Part of a small language model's weights.
Size: 16 layers, width 384, vocabulary 18079, 41.7M parameters.
Architecture: RMSNorm before each block, rotary positions, no biases in attention or MLP, untied embeddings, normalized queries and keys, some layers without attention, local attention windows, shifted keys, exclusive self-attention, norms scaled by depth, capped logits.
Training: a variant of Adam for these matrices, 351M tokens, 6037 steps.
Each number is 50 + 15 x the weight over its row's rms, rounded and kept within 0 to 99. Layers, rows and columns count from 0. The size before them is the row's rms in percent of the matrix's.

# layer 6 MLP down (transposed), 1536x384, rms 0.0237, rows 1-37, columns 0-95
124:53 37 40 72 40 47 63 25 29 47 38 49 55 55 32 36 29 56 60 31 21 19 34 32 49 47 51 77 55 64 55 63 55 63 79 33 24 45 53 20 32 38 72 26 55 67 36 47 53 44 22 39 95 67 27 53 61 56 48 22 27 47 64 48 53 43 34 49 40 60 56 64 50 43 42 77 34 43 58 49 49 54 25 66 50 71 59 73 20 60 46 43 90 39 54 64
121:34 44 29 30 47 43 45 56 52 28 61 31 35 58 60 60 30 51 81 25 58 33 32 33 75 59 62 43 38 28 56 62 30 41 46 53 55 53 65 58 52 94 63 47 71 51 73 23 66 37 32 53 45 49 38 51 58 51 57 18 30 44 55 50 51 48 63 36 51 69 29 44 64 51 11 52 52 69 38 47 53 45 52 36 66 47 68 63 31 89 49 35 51 29 44 52
119:30 42 63 48 38 23 50 65 44 70 60 56 26 04 50 39 52 55 58 13 30 87 43 46 23 29 55 38 68 38 72 69 70 62 46 44 48 86 41 55 74 82 45 61 18 54 55 50 47 49 53 68 39 48 46 48 20 46 47 54 68 35 54 39 33 37 75 48 77 78 52 40 57 38 55 47 33 52 44 69 46 47 29 47 33 63 69 61 60 55 16 57 76 48 28 61
117:68 45 39 53 50 67 61 49 39 42 59 36 73 67 51 42 18 23 30 68 49 51 29 62 61 55 54 54 52 32 63 39 50 38 55 79 72 76 41 17 44 44 38 46 56 61 33 42 61 53 58 54 86 38 19 58 51 50 20 58 41 66 58 65 74 32 54 47 35 72 34 65 61 51 46 36 45 39 33 38 35 59 75 72 53 32 50 92 30 53 45 56 83 41 38 42
073:67 68 38 42 42 50 25 69 48 71 52 48 50 55 47 48 55 54 56 61 42 43 52 47 37 56 39 47 73 61 58 69 42 57 51 52 67 62 67 67 46 59 63 28 68 32 54 38 67 48 31 33 75 41 16 31 42 57 55 36 29 52 50 41 41 48 40 74 60 35 42 62 52 33 49 69 64 90 40 56 58 74 41 39 29 59 62 54 39 37 59 64 48 74 33 49
111:52 30 58 54 35 57 20 27 41 46 54 47 76 71 51 81 31 40 54 63 61 47 93 67 47 62 43 70 37 64 64 44 69 42 53 67 52 84 58 36 46 21 56 40 40 43 42 47 56 91 62 63 79 78 78 44 37 26 18 58 69 69 44 44 58 40 33 41 30 43 62 46 52 46 38 52 25 38 60 72 66 52 45 39 30 48 58 51 58 41 46 61 71 47 56 51
121:84 38 39 51 61 37 50 53 70 38 19 49 74 56 48 44 23 24 28 21 43 90 41 67 43 48 26 28 58 31 71 38 48 57 36 61 43 51 58 51 26 52 60 49 60 46 50 49 33 31 74 54 44 39 61 74 45 29 45 71 46 64 53 52 35 45 45 68 52 41 29 11 50 76 02 33 59 63 41 63 56 34 41 75 26 40 72 49 37 75 57 71 76 58 27 47
069:53 76 55 49 50 53 57 65 31 41 70 66 45 40 54 15 55 49 67 36 69 70 71 35 62 37 30 54 54 64 58 20 46 56 84 64 42 52 45 51 54 53 63 52 47 25 51 53 37 34 76 57 70 40 78 43 56 53 79 39 51 53 46 58 42 53 46 72 28 32 39 41 56 27 37 52 68 47 51 35 50 41 58 49 50 31 39 31 75 42 51 76 45 73 41 67
060:33 49 56 62 58 79 64 55 52 62 64 30 13 37 58 15 32 39 48 31 59 60 34 53 40 44 34 68 31 55 38 63 46 58 57 40 64 36 41 65 43 34 70 60 63 56 22 50 38 49 44 43 64 70 37 46 35 48 47 43 56 51 69 54 77 63 14 76 26 60 43 46 66 34 54 73 84 45 83 67 42 64 46 53 77 62 38 46 82 66 38 59 34 62 25 44
087:60 74 46 27 71 38 60 81 52 67 53 28 62 76 39 61 80 65 59 52 48 51 36 58 71 46 25 63 44 43 46 55 52 49 63 58 60 36 52 64 67 60 44 36 23 45 42 60 52 26 33 50 61 46 49 57 26 81 47 55 76 27 38 16 52 54 30 38 20 74 59 52 48 35 82 41 53 35 35 48 25 57 47 50 55 62 77 66 40 42 38 60 55 16 59 57
085:67 72 55 78 47 40 46 82 40 32 58 66 42 45 39 65 60 50 48 53 59 49 66 40 49 58 41 63 46 53 71 32 48 70 42 76 47 31 45 66 43 45 38 46 62 71 54 54 59 40 57 66 37 37 15 42 57 43 76 36 69 40 60 34 32 53 66 60 45 49 47 30 48 44 71 01 26 53 36 46 55 62 53 47 47 53 52 62 59 89 35 72 66 39 18 48
130:53 53 69 61 13 42 47 30 27 68 47 61 32 63 54 73 42 40 49 66 44 40 47 47 41 50 48 05 43 29 35 56 22 43 37 46 49 35 67 49 46 36 43 47 36 57 38 25 55 48 26 54 67 26 77 54 72 35 74 44 52 47 56 42 34 74 51 52 77 68 21 47 46 66 69 27 48 59 10 13 52 61 68 22 46 73 89 53 88 42 48 23 32 88 82 67
111:19 68 43 81 37 44 46 31 78 22 43 54 33 70 63 71 61 50 51 66 30 57 59 46 55 37 49 43 56 38 58 46 47 55 40 54 57 50 70 47 85 67 50 74 44 59 48 46 48 69 44 49 79 37 47 39 31 28 47 60 68 46 66 59 36 39 25 38 41 42 80 51 63 49 45 41 52 35 84 37 32 59 66 59 70 29 68 40 55 46 36 72 26 70 33 43
103:36 24 44 32 22 51 68 47 53 81 75 39 51 68 59 53 63 49 46 33 46 38 48 60 23 31 56 38 51 41 67 39 53 59 27 63 59 70 49 50 52 33 55 54 26 63 52 44 43 24 83 54 37 48 66 49 55 79 69 34 50 52 52 55 52 54 70 41 60 51 61 66 48 67 46 68 57 38 49 52 36 43 55 36 81 54 75 46 65 91 52 76 58 46 43 50
095:65 46 67 11 56 38 65 79 59 33 26 68 49 63 40 66 36 54 39 50 59 35 53 53 43 38 42 46 53 42 57 53 29 78 66 38 33 50 37 77 60 42 48 33 47 29 28 54 64 31 42 35 56 44 47 39 25 47 66 32 52 39 55 48 39 15 68 54 57 49 68 58 37 32 59 42 25 54 47 51 30 40 45 29 56 19 40 56 42 45 58 39 36 51 50 43
106:58 48 46 59 56 57 52 53 46 55 45 37 18 51 43 53 51 68 38 49 54 75 26 42 76 56 46 72 33 45 54 53 67 58 25 69 54 35 27 34 35 40 40 62 36 69 55 50 66 59 50 52 40 42 91 61 58 43 32 53 41 51 56 44 27 35 52 27 31 64 55 40 15 56 70 40 26 52 64 47 66 63 33 45 63 65 53 22 52 01 69 67 28 46 49 60
064:42 51 54 54 52 58 42 39 60 47 38 56 31 27 62 45 31 51 71 36 63 43 31 41 52 37 46 50 38 71 51 53 55 49 42 69 86 72 53 99 49 57 46 81 70 29 73 91 80 28 65 37 17 36 62 40 49 40 60 63 39 43 47 49 47 52 38 33 49 65 52 26 40 45 32 42 51 70 37 85 44 40 55 64 71 49 35 47 46 35 47 52 53 77 38 58
109:68 34 42 30 35 74 63 51 29 41 58 41 39 55 54 47 72 56 74 75 41 49 42 78 80 28 45 52 39 40 52 53 35 54 36 24 65 41 62 83 30 43 44 22 27 56 58 40 61 43 50 36 59 53 59 49 27 40 51 49 58 40 45 62 82 53 41 53 61 65 51 54 39 56 57 40 55 68 35 71 48 33 48 51 47 49 59 62 69 53 57 60 71 38 45 56
102:78 58 36 55 67 30 63 53 24 42 81 46 85 49 53 56 65 37 75 49 83 27 46 48 32 34 51 54 73 29 64 58 34 42 56 36 49 66 53 63 32 66 35 76 69 51 49 60 52 63 54 62 30 45 63 48 71 37 00 62 78 48 48 25 57 71 71 39 39 44 35 45 30 35 44 74 60 28 31 47 61 34 54 38 42 43 25 43 45 51 50 38 57 49 07 31
108:73 49 74 40 48 27 74 36 62 54 56 43 60 50 72 65 26 18 62 58 45 50 51 51 65 58 58 52 72 12 77 66 25 74 61 00 61 62 42 61 35 42 71 47 39 42 49 63 56 58 30 59 49 37 32 77 50 46 34 65 43 32 65 40 61 38 38 61 50 30 68 66 40 57 49 82 52 39 46 24 60 69 44 18 66 58 60 56 28 37 29 56 35 56 71 35
089:65 40 55 49 51 46 64 17 45 51 53 54 19 61 49 65 40 48 49 45 40 34 28 38 30 45 34 69 66 66 47 71 58 55 72 33 35 72 66 37 45 56 70 64 31 53 30 61 33 43 52 47 44 45 27 65 55 43 25 56 45 50 73 62 60 60 59 32 57 62 56 42 69 34 32 59 52 36 73 50 49 38 36 56 43 45 54 39 46 58 47 91 34 64 51 72
094:59 44 54 42 49 73 75 64 52 63 84 57 53 14 21 44 77 92 57 60 91 48 60 54 22 43 56 48 42 40 41 69 74 68 79 56 47 57 36 59 52 42 48 34 42 46 47 47 56 34 42 54 40 25 75 79 45 51 69 55 70 71 80 49 53 43 20 22 30 29 74 53 40 31 55 36 68 66 40 31 35 42 54 60 78 71 40 67 50 45 55 49 60 32 54 60
110:58 44 59 77 46 44 17 55 32 81 67 64 58 31 41 63 78 68 41 37 20 47 43 37 22 38 26 70 58 36 57 46 64 52 48 47 31 43 49 28 54 63 52 37 28 56 55 66 53 78 62 50 44 60 36 50 20 48 60 39 67 18 42 66 40 57 85 47 45 51 37 53 48 54 71 64 70 50 61 59 70 65 32 53 73 58 62 35 56 33 75 49 31 38 51 47
095:72 50 55 52 77 50 52 51 52 32 70 66 72 55 40 58 80 32 53 61 53 42 61 51 60 22 64 47 54 61 45 62 46 62 45 50 43 38 58 68 47 54 55 57 57 37 33 52 55 75 24 35 61 18 34 45 33 44 54 65 67 14 35 53 64 60 59 21 52 61 45 61 34 52 46 35 55 64 49 61 60 33 60 59 47 31 59 51 70 65 32 45 34 75 36 58
094:49 37 71 35 56 27 46 47 70 32 47 47 64 22 58 66 58 44 52 63 58 47 60 33 54 63 66 43 43 43 27 62 48 54 49 23 71 45 53 41 48 62 43 55 40 48 37 95 66 57 63 24 55 69 67 44 74 54 58 32 53 80 79 53 42 53 43 79 88 33 25 24 35 26 43 37 51 62 51 43 33 52 21 71 54 61 60 46 45 41 49 57 53 59 29 43
097:50 50 70 58 48 51 48 50 62 57 50 57 21 54 41 33 49 56 66 37 61 42 31 40 04 78 39 41 50 43 23 57 46 68 41 44 85 48 35 88 51 49 41 33 46 64 51 40 41 63 42 34 16 64 59 36 61 44 38 39 24 48 28 64 22 52 38 41 67 09 55 44 45 48 45 33 75 45 40 46 77 50 37 59 45 47 37 63 72 37 17 38 45 52 45 40
071:44 61 68 46 55 54 59 53 51 42 68 64 59 72 64 64 54 27 55 69 49 57 66 67 34 40 47 37 59 54 33 57 46 58 30 38 42 70 39 61 38 64 25 52 52 33 29 48 65 49 46 52 65 52 39 34 52 80 66 09 62 28 46 39 42 52 51 54 59 41 46 41 42 23 59 36 89 43 38 58 33 54 53 39 57 25 45 47 44 64 50 41 44 53 54 38
102:57 42 38 52 40 64 50 43 35 46 82 38 32 42 46 52 60 62 50 55 53 35 52 46 33 65 46 43 68 33 64 39 54 42 65 85 88 58 43 67 61 45 35 51 47 44 75 77 68 83 80 70 50 71 45 25 38 37 54 38 24 50 49 50 74 59 42 51 70 61 46 71 54 50 29 48 13 63 09 56 41 44 55 55 44 41 48 56 65 78 38 69 47 41 49 34
126:58 48 23 67 59 45 32 63 35 40 45 44 48 54 23 55 57 53 71 53 61 24 40 61 55 33 37 40 41 46 52 60 46 44 42 61 48 31 48 77 75 61 52 65 49 80 36 79 47 49 61 54 46 21 35 65 58 58 35 50 48 49 60 39 37 54 77 65 43 58 30 16 30 54 58 46 50 66 38 35 57 45 60 50 65 61 46 33 47 29 53 41 58 42 15 53
117:59 60 61 54 39 51 33 43 53 46 34 57 51 54 28 66 38 42 46 58 16 72 65 50 57 57 49 57 21 46 55 43 49 36 60 41 28 26 47 26 72 42 55 32 46 46 62 41 17 44 70 55 35 46 80 51 50 58 43 76 50 83 60 39 55 38 46 52 39 77 46 41 45 53 44 50 65 72 20 43 17 61 51 34 43 45 47 42 53 56 41 35 64 34 49 51
117:51 55 48 54 55 42 70 21 52 57 47 50 53 80 43 34 47 46 31 66 32 19 36 48 44 32 53 59 45 58 48 43 52 52 52 42 71 46 53 38 55 48 63 51 59 61 51 59 43 43 58 69 36 44 58 47 32 81 45 59 44 39 34 50 36 71 63 14 61 75 47 42 16 25 50 64 50 33 45 29 47 28 50 38 66 70 41 34 65 36 70 56 54 73 76 72
096:60 48 50 72 36 66 27 34 30 75 63 53 86 47 40 47 68 39 30 35 58 48 49 36 59 32 24 49 67 52 70 47 67 49 43 52 35 44 48 32 50 48 44 38 36 71 30 60 62 55 46 47 47 60 56 78 42 36 48 34 49 31 37 39 36 48 59 57 38 68 54 45 53 40 50 49 42 32 59 48 72 65 25 65 36 18 40 43 42 75 41 58 59 44 47 68
068:66 60 52 30 24 18 45 47 56 35 73 55 65 82 61 59 46 36 62 58 74 58 15 40 58 56 80 28 58 27 23 51 46 39 55 44 52 58 65 72 35 41 67 45 42 36 41 34 70 29 37 48 66 54 63 46 44 56 63 50 28 39 37 31 71 48 59 44 64 71 54 82 36 33 62 48 46 24 69 43 50 40 71 33 63 54 63 18 60 43 34 58 62 45 51 43
087:35 68 33 58 32 36 66 18 27 45 60 34 42 52 77 76 53 57 18 48 48 43 42 53 54 56 45 46 80 48 64 52 63 38 49 45 48 34 64 56 79 16 50 70 56 49 52 60 57 55 45 71 46 52 22 57 23 57 76 36 00 45 30 50 10 62 22 49 51 27 49 57 42 59 75 51 39 17 44 59 76 53 38 26 53 82 52 52 69 45 32 61 49 69 37 66
064:79 49 70 47 37 34 41 45 40 52 49 25 51 36 48 60 46 45 47 35 31 40 83 27 52 53 37 47 48 27 33 50 43 61 53 31 58 64 34 58 31 62 56 38 40 43 50 50 58 44 50 72 41 59 55 25 35 27 72 30 74 58 61 33 39 47 40 46 35 39 55 16 23 54 42 36 47 54 13 50 32 53 45 35 23 51 53 47 73 60 50 67 50 40 57 33
106:81 32 66 72 35 23 80 60 71 39 52 54 30 42 61 45 19 25 47 28 81 48 45 71 56 68 34 41 36 48 08 49 50 58 51 45 31 21 81 46 32 58 29 60 44 60 44 56 60 21 75 29 56 34 58 36 77 53 38 65 69 32 40 53 46 41 57 39 62 53 72 33 35 54 40 36 30 27 36 60 45 78 63 64 41 43 49 56 36 54 64 42 50 51 66 70
110:62 54 59 42 67 61 45 27 61 55 00 33 54 26 66 55 63 37 50 55 52 40 51 66 70 43 44 32 52 47 40 22 50 53 67 58 28 44 46 75 49 37 31 57 36 44 33 41 42 49 89 43 47 68 66 37 56 46 58 31 45 45 58 57 42 41 46 42 20 59 21 38 55 61 61 46 70 39 39 47 66 35 33 64 49 78 95 58 40 51 40 48 52 35 54 64
# layer 6 MLP up, 1536x384, rms 0.0354, rows 2-37, columns 0-95
119:44 36 44 44 52 57 58 43 50 55 75 53 64 58 44 47 45 56 64 68 63 52 34 59 54 69 56 44 35 34 59 51 41 36 52 56 59 40 46 55 00 77 68 25 42 45 38 24 48 57 31 33 80 49 69 61 41 35 48 10 52 34 25 73 30 49 42 50 42 76 49 53 50 53 57 40 51 49 19 66 60 43 39 75 58 72 54 56 59 50 54 28 53 77 37 60
128:77 60 61 40 44 52 51 39 38 64 40 52 45 68 80 72 49 39 56 54 53 63 37 31 35 16 57 49 70 53 49 53 62 33 27 46 54 34 89 61 50 28 73 21 42 40 47 36 55 54 56 51 46 61 42 33 62 58 55 58 60 28 35 88 52 33 38 72 53 50 47 54 87 57 79 47 62 48 61 62 64 63 69 64 57 29 72 50 66 46 61 58 45 80 49 55
119:69 37 55 68 34 42 34 55 60 27 51 65 38 33 64 63 39 48 65 12 73 55 33 47 39 54 54 68 40 41 39 48 47 45 64 28 22 17 44 54 33 65 35 65 50 41 25 32 63 41 81 37 43 10 46 51 29 42 49 57 88 48 64 30 62 44 34 63 46 36 67 59 60 35 54 52 60 53 62 69 65 48 38 67 42 44 43 27 35 32 39 50 22 80 49 81
064:38 37 60 55 37 38 70 52 60 41 42 28 50 29 67 51 50 66 59 39 64 66 40 52 45 60 37 28 51 28 50 32 56 39 50 50 58 47 42 47 41 74 38 60 73 44 32 25 43 55 28 29 62 39 45 52 60 25 56 61 41 43 39 45 43 57 50 35 26 68 44 34 52 66 54 25 58 40 64 37 65 43 24 62 40 60 34 65 55 37 35 54 55 52 45 49
119:60 41 52 49 43 52 57 22 48 43 56 73 31 70 40 60 38 84 61 44 54 88 70 48 71 93 47 70 56 15 48 29 67 48 43 70 46 59 74 57 45 20 51 33 49 46 80 52 58 72 90 33 62 71 45 83 75 61 47 67 23 36 38 83 49 62 25 36 59 30 59 52 25 21 51 55 34 65 38 71 55 68 43 34 51 42 30 60 73 38 62 42 49 41 72 29
126:72 32 67 49 87 28 37 64 74 37 34 32 52 46 72 40 56 53 17 60 57 51 49 64 26 51 20 35 54 50 41 38 45 61 27 57 51 65 38 56 14 65 35 57 71 56 41 50 67 31 60 82 46 35 61 77 49 45 30 50 31 39 39 47 28 49 38 54 65 51 49 23 58 67 32 31 60 79 21 49 52 61 42 61 43 39 55 58 63 63 51 70 79 55 62 64
059:44 48 69 38 25 48 39 86 68 32 42 43 66 62 66 38 47 50 14 59 49 77 51 53 29 63 72 50 48 49 44 54 43 33 33 73 32 63 36 35 37 33 56 21 71 55 53 59 47 43 69 39 63 62 50 77 60 61 57 54 63 42 44 55 47 48 51 45 67 47 39 46 31 54 47 71 52 25 67 61 59 65 73 39 38 65 42 35 67 03 39 48 28 27 38 51
048:18 69 61 61 45 50 73 60 55 60 14 63 38 61 32 45 63 48 45 76 70 49 46 48 54 40 58 41 26 30 63 44 22 55 45 40 56 66 34 52 41 17 71 40 46 33 33 56 49 63 47 52 81 46 62 47 54 59 73 55 42 43 64 43 25 48 58 36 75 56 57 78 45 42 74 76 56 29 44 52 49 32 63 53 48 48 58 89 71 48 38 46 53 56 54 22
078:61 33 34 58 48 44 25 30 22 68 75 48 46 46 51 33 63 50 52 70 41 49 67 79 74 54 43 25 39 45 24 36 41 59 31 82 63 58 43 51 17 70 24 40 18 69 39 48 48 50 61 56 74 17 59 28 53 65 64 27 67 75 64 27 57 22 54 64 51 48 50 48 50 49 50 86 50 56 57 61 34 31 63 38 70 80 33 55 57 67 68 25 58 52 74 56
077:40 31 82 53 26 50 22 49 55 61 29 53 45 55 58 54 58 55 54 38 55 44 52 66 40 63 44 52 62 41 48 48 64 53 36 90 46 55 70 64 46 67 54 40 74 42 61 81 67 59 47 33 50 19 75 56 47 57 57 47 67 53 46 58 63 66 48 40 57 65 57 74 59 34 58 80 71 44 57 61 60 67 36 72 63 58 46 48 44 44 62 20 26 37 35 33
133:33 63 59 53 10 30 49 26 28 50 52 67 66 28 31 69 45 67 42 75 53 50 38 66 33 34 46 31 31 34 48 46 36 22 46 52 62 39 70 37 29 43 40 36 32 57 77 43 60 41 35 26 81 39 58 40 28 35 34 63 37 43 50 43 53 49 42 72 51 37 57 11 75 60 48 57 41 61 24 57 65 49 35 50 84 39 43 39 58 40 41 33 41 85 51 77
112:32 29 47 60 45 38 22 60 65 36 39 50 47 49 46 45 56 66 76 42 61 66 41 55 33 62 45 64 67 59 46 31 66 35 62 40 74 55 51 35 55 30 49 39 56 67 50 55 53 77 29 36 65 71 69 28 46 43 39 69 45 49 74 58 47 54 58 46 47 73 39 40 64 68 57 59 39 55 50 62 39 36 56 75 45 67 65 54 43 37 56 31 42 52 67 46
106:45 49 50 74 65 48 18 49 50 31 36 50 74 37 59 40 36 35 34 52 36 55 42 29 67 75 40 54 60 84 22 71 40 40 45 55 31 48 46 46 22 39 61 73 56 52 46 36 45 53 25 54 55 49 54 47 57 27 57 60 39 55 59 57 60 55 08 79 25 52 48 44 58 32 53 38 51 50 63 28 64 28 74 30 48 56 31 50 60 16 50 07 37 72 63 43
095:54 51 48 49 29 64 37 22 39 45 43 48 44 66 55 63 62 62 44 62 49 52 50 58 47 63 52 55 54 62 26 33 38 37 61 65 58 54 55 49 54 72 06 30 64 43 24 30 38 50 12 26 42 44 38 43 27 65 32 38 34 46 61 75 56 27 31 69 34 57 68 19 44 41 40 57 65 60 56 67 55 19 57 23 67 41 19 20 34 31 42 57 42 74 63 49
112:40 47 37 34 47 57 55 34 20 69 78 78 54 35 46 57 32 61 47 60 31 49 50 50 72 66 48 41 68 37 53 42 26 34 41 66 39 73 66 79 64 56 40 52 36 29 49 57 46 35 64 68 74 34 26 36 69 75 39 47 44 49 42 56 51 72 55 48 58 36 53 29 75 37 54 49 70 72 48 46 55 57 51 37 58 65 57 21 42 51 51 43 52 53 83 43
055:16 37 53 69 27 63 32 37 25 12 98 06 59 53 43 59 30 62 47 51 40 55 47 73 36 28 66 36 48 67 53 72 75 38 46 49 36 65 42 59 64 57 80 59 37 58 66 45 48 51 46 67 48 49 61 57 20 59 42 12 70 49 58 48 37 43 47 49 45 28 47 77 48 39 53 43 43 57 61 43 37 65 70 50 43 60 33 58 44 36 65 79 32 55 29 73
106:48 37 69 32 89 56 29 43 49 40 57 50 60 34 44 59 53 09 36 35 35 66 52 60 38 45 42 30 47 21 55 18 42 63 47 45 52 71 48 46 39 80 21 44 52 59 30 44 60 46 68 57 32 63 32 52 48 32 59 43 57 55 60 29 63 50 24 72 51 44 28 48 50 51 53 30 43 57 32 47 53 22 40 52 65 27 58 63 48 53 47 41 47 48 54 51
102:43 48 42 44 58 66 68 56 56 46 57 33 74 41 63 77 50 66 81 55 71 56 57 58 58 55 40 58 57 54 60 41 29 37 33 51 66 69 52 49 66 38 42 58 55 56 78 73 63 52 30 37 32 41 62 44 61 32 35 37 31 52 25 55 56 53 29 79 47 43 31 27 47 63 69 79 69 27 56 30 42 65 74 45 67 51 37 68 49 50 54 47 59 46 56 53
109:35 46 62 48 58 36 68 83 37 25 29 54 26 43 37 37 32 41 34 55 41 83 53 58 20 56 29 52 49 23 51 65 54 47 55 82 76 59 29 54 57 39 76 31 64 65 60 39 65 62 35 58 60 55 71 66 25 24 86 56 50 74 35 53 45 68 69 42 26 64 38 40 70 57 63 39 46 72 72 43 52 33 60 77 63 72 21 57 55 50 52 51 42 34 51 62
084:97 43 83 69 56 67 47 76 54 40 44 33 42 54 53 61 58 59 48 41 21 36 38 49 54 27 38 46 57 36 37 12 42 40 59 79 68 52 43 62 65 33 57 24 74 62 67 56 53 61 51 50 54 30 71 44 62 45 52 48 47 57 48 79 48 65 48 61 58 43 47 44 50 26 68 93 58 65 56 44 58 51 63 43 44 47 52 71 67 54 47 70 48 23 49 51
088:67 31 62 50 55 55 17 52 42 58 74 51 44 60 35 37 56 51 61 41 65 45 46 69 38 71 30 38 50 66 27 44 49 53 48 48 43 54 48 64 36 64 49 48 64 48 28 51 46 53 33 49 49 23 39 81 58 60 73 51 73 63 57 70 55 58 36 47 56 64 49 46 55 52 70 21 57 54 64 61 48 87 51 40 71 67 27 41 88 60 38 40 98 60 42 49
121:26 60 56 34 57 30 43 51 53 27 65 23 58 65 46 54 44 34 52 77 58 24 63 63 80 72 57 37 36 74 29 31 59 48 53 38 64 40 37 82 39 37 36 65 58 39 66 49 67 45 30 44 31 43 52 45 63 58 56 38 34 56 61 27 58 38 24 63 39 39 59 49 68 66 51 57 58 43 84 43 53 61 58 44 55 83 43 52 19 51 35 56 68 83 64 44
091:56 42 30 66 70 52 59 48 68 40 30 40 27 44 17 40 40 46 42 22 47 49 57 46 17 55 71 34 70 66 50 41 40 43 43 50 54 73 34 59 62 49 65 78 48 24 40 58 55 61 60 53 65 40 51 61 83 29 39 46 63 37 57 62 44 38 70 47 59 48 00 83 44 50 49 38 62 25 60 52 40 30 39 63 48 76 75 87 40 40 48 51 37 52 49 41
091:62 74 65 50 56 53 60 54 38 51 37 64 27 60 55 41 38 51 76 37 44 43 63 42 82 39 56 51 43 36 53 60 61 44 46 41 73 61 90 47 55 56 24 52 39 61 71 19 56 25 48 53 48 29 64 77 46 56 31 50 26 56 54 50 52 45 58 42 23 64 57 58 48 70 53 54 52 48 53 43 61 61 64 38 56 37 37 58 48 49 58 61 74 43 44 31
099:43 52 56 65 31 63 48 34 24 40 52 71 57 50 74 71 82 37 50 50 27 86 54 36 20 56 33 45 42 59 46 47 55 43 51 86 61 73 65 75 68 56 44 36 31 56 33 34 45 58 73 42 45 41 60 35 34 56 40 27 67 52 52 43 35 47 43 42 53 53 74 51 46 67 63 79 40 69 64 53 47 54 47 48 56 67 24 52 48 46 58 36 54 46 29 28
063:61 45 28 54 48 49 38 75 49 53 53 62 21 70 37 20 49 58 51 45 49 58 65 53 79 71 49 37 55 34 58 69 42 57 75 39 49 82 61 54 68 53 73 64 72 62 44 58 51 49 16 45 33 64 42 65 36 37 45 45 64 67 33 47 55 39 26 30 40 45 55 68 49 37 55 61 54 73 65 33 62 26 54 45 16 66 40 59 52 50 59 40 49 41 48 44
106:56 34 49 46 69 52 37 43 52 77 36 53 35 58 78 34 48 53 45 23 72 50 55 68 70 37 44 48 47 27 67 59 55 64 60 29 55 37 75 57 45 84 66 54 76 51 45 55 57 50 41 57 48 60 92 63 64 63 47 48 42 58 67 49 57 41 40 41 65 40 23 45 22 53 67 40 55 62 45 81 42 58 36 38 48 76 44 30 51 41 49 32 60 64 70 76
124:50 37 55 48 59 38 51 31 74 63 46 46 38 30 74 68 36 35 29 47 30 55 55 52 43 40 69 68 76 54 56 35 39 56 53 16 36 70 33 47 57 42 37 42 38 40 40 32 50 63 43 57 47 77 55 44 22 60 54 23 64 50 35 69 39 43 37 43 57 34 56 73 58 30 41 37 47 18 32 62 38 50 40 48 41 48 45 52 44 52 54 80 45 72 71 46
123:75 44 44 35 63 39 32 49 50 55 53 59 34 53 52 17 27 58 41 30 39 43 55 63 51 18 46 63 46 36 61 31 51 51 50 72 39 66 64 27 73 51 31 87 46 61 56 64 53 48 43 82 71 67 48 78 60 19 50 51 46 57 51 54 50 61 52 49 50 48 55 67 70 53 87 41 46 55 15 76 57 63 50 42 76 44 19 47 73 52 54 39 25 67 65 44
128:52 59 54 62 54 47 52 40 71 53 40 58 58 24 50 59 77 63 57 69 42 69 64 65 23 44 43 75 55 54 72 36 36 85 58 88 70 61 55 43 48 59 32 60 33 48 29 38 41 63 66 57 47 69 31 63 51 37 18 63 63 51 56 14 48 48 66 71 47 60 41 60 36 57 58 29 67 62 52 57 50 68 75 71 39 84 69 44 42 19 84 51 46 43 37 62
095:76 56 68 62 99 28 29 75 49 57 48 60 37 38 38 57 44 41 50 38 61 50 57 56 32 58 28 68 44 57 76 46 94 69 34 76 51 63 34 41 47 59 60 26 48 39 62 29 55 73 84 65 18 39 49 76 55 47 51 60 59 37 77 25 52 19 37 71 34 30 55 42 46 75 33 07 49 60 56 65 39 73 37 31 38 46 33 39 49 66 63 37 43 60 77 69
056:31 41 37 58 73 60 72 69 32 50 40 27 56 47 66 37 32 54 53 31 66 59 72 54 32 75 34 60 70 60 72 42 46 46 55 35 67 57 10 16 46 48 38 31 52 57 39 50 52 57 58 52 61 60 72 35 45 45 61 31 53 57 67 75 47 58 52 46 61 51 29 49 45 47 34 38 69 52 45 48 33 73 40 46 71 55 56 58 52 26 64 27 40 49 47 59
080:82 65 61 37 50 42 72 59 15 63 63 60 62 33 27 78 62 30 66 16 29 48 69 49 49 26 41 56 27 69 67 55 82 74 48 24 44 49 42 71 25 61 57 43 32 52 50 34 46 63 49 39 64 40 58 45 70 52 21 51 67 71 50 26 57 44 45 76 52 56 69 43 32 41 25 24 66 63 69 51 49 46 25 64 41 53 30 45 47 62 49 44 56 51 58 49
053:25 28 61 59 71 72 74 36 39 33 43 52 62 41 54 30 57 64 62 48 33 60 57 62 74 53 33 56 61 37 30 54 22 21 63 63 47 78 55 31 61 85 51 43 69 41 35 46 46 59 33 53 62 52 50 46 53 24 56 68 29 60 45 38 47 60 35 48 36 39 53 50 57 33 42 62 41 30 53 53 68 71 64 41 52 76 57 67 59 42 53 54 23 26 64 54
099:56 45 65 59 47 61 25 70 51 47 30 24 54 42 33 46 37 45 53 40 44 32 53 24 70 99 57 18 50 65 33 55 53 45 28 48 69 61 52 46 45 66 74 40 51 96 37 38 51 51 84 50 26 74 60 35 54 72 48 65 63 52 53 31 41 66 54 43 62 40 29 53 33 84 51 76 59 52 53 54 61 48 41 70 55 54 71 53 42 77 46 51 47 53 47 63
111:72 76 40 60 72 45 84 52 38 33 75 62 46 47 57 31 62 37 36 48 49 53 55 61 43 44 56 43 48 48 67 52 40 48 61 63 35 63 43 56 42 45 49 19 43 44 50 31 52 66 51 58 53 40 36 64 70 51 77 65 28 48 40 53 51 28 60 61 53 35 70 42 51 39 23 41 60 29 40 55 46 63 36 39 71 19 39 46 43 49 36 91 41 54 31 39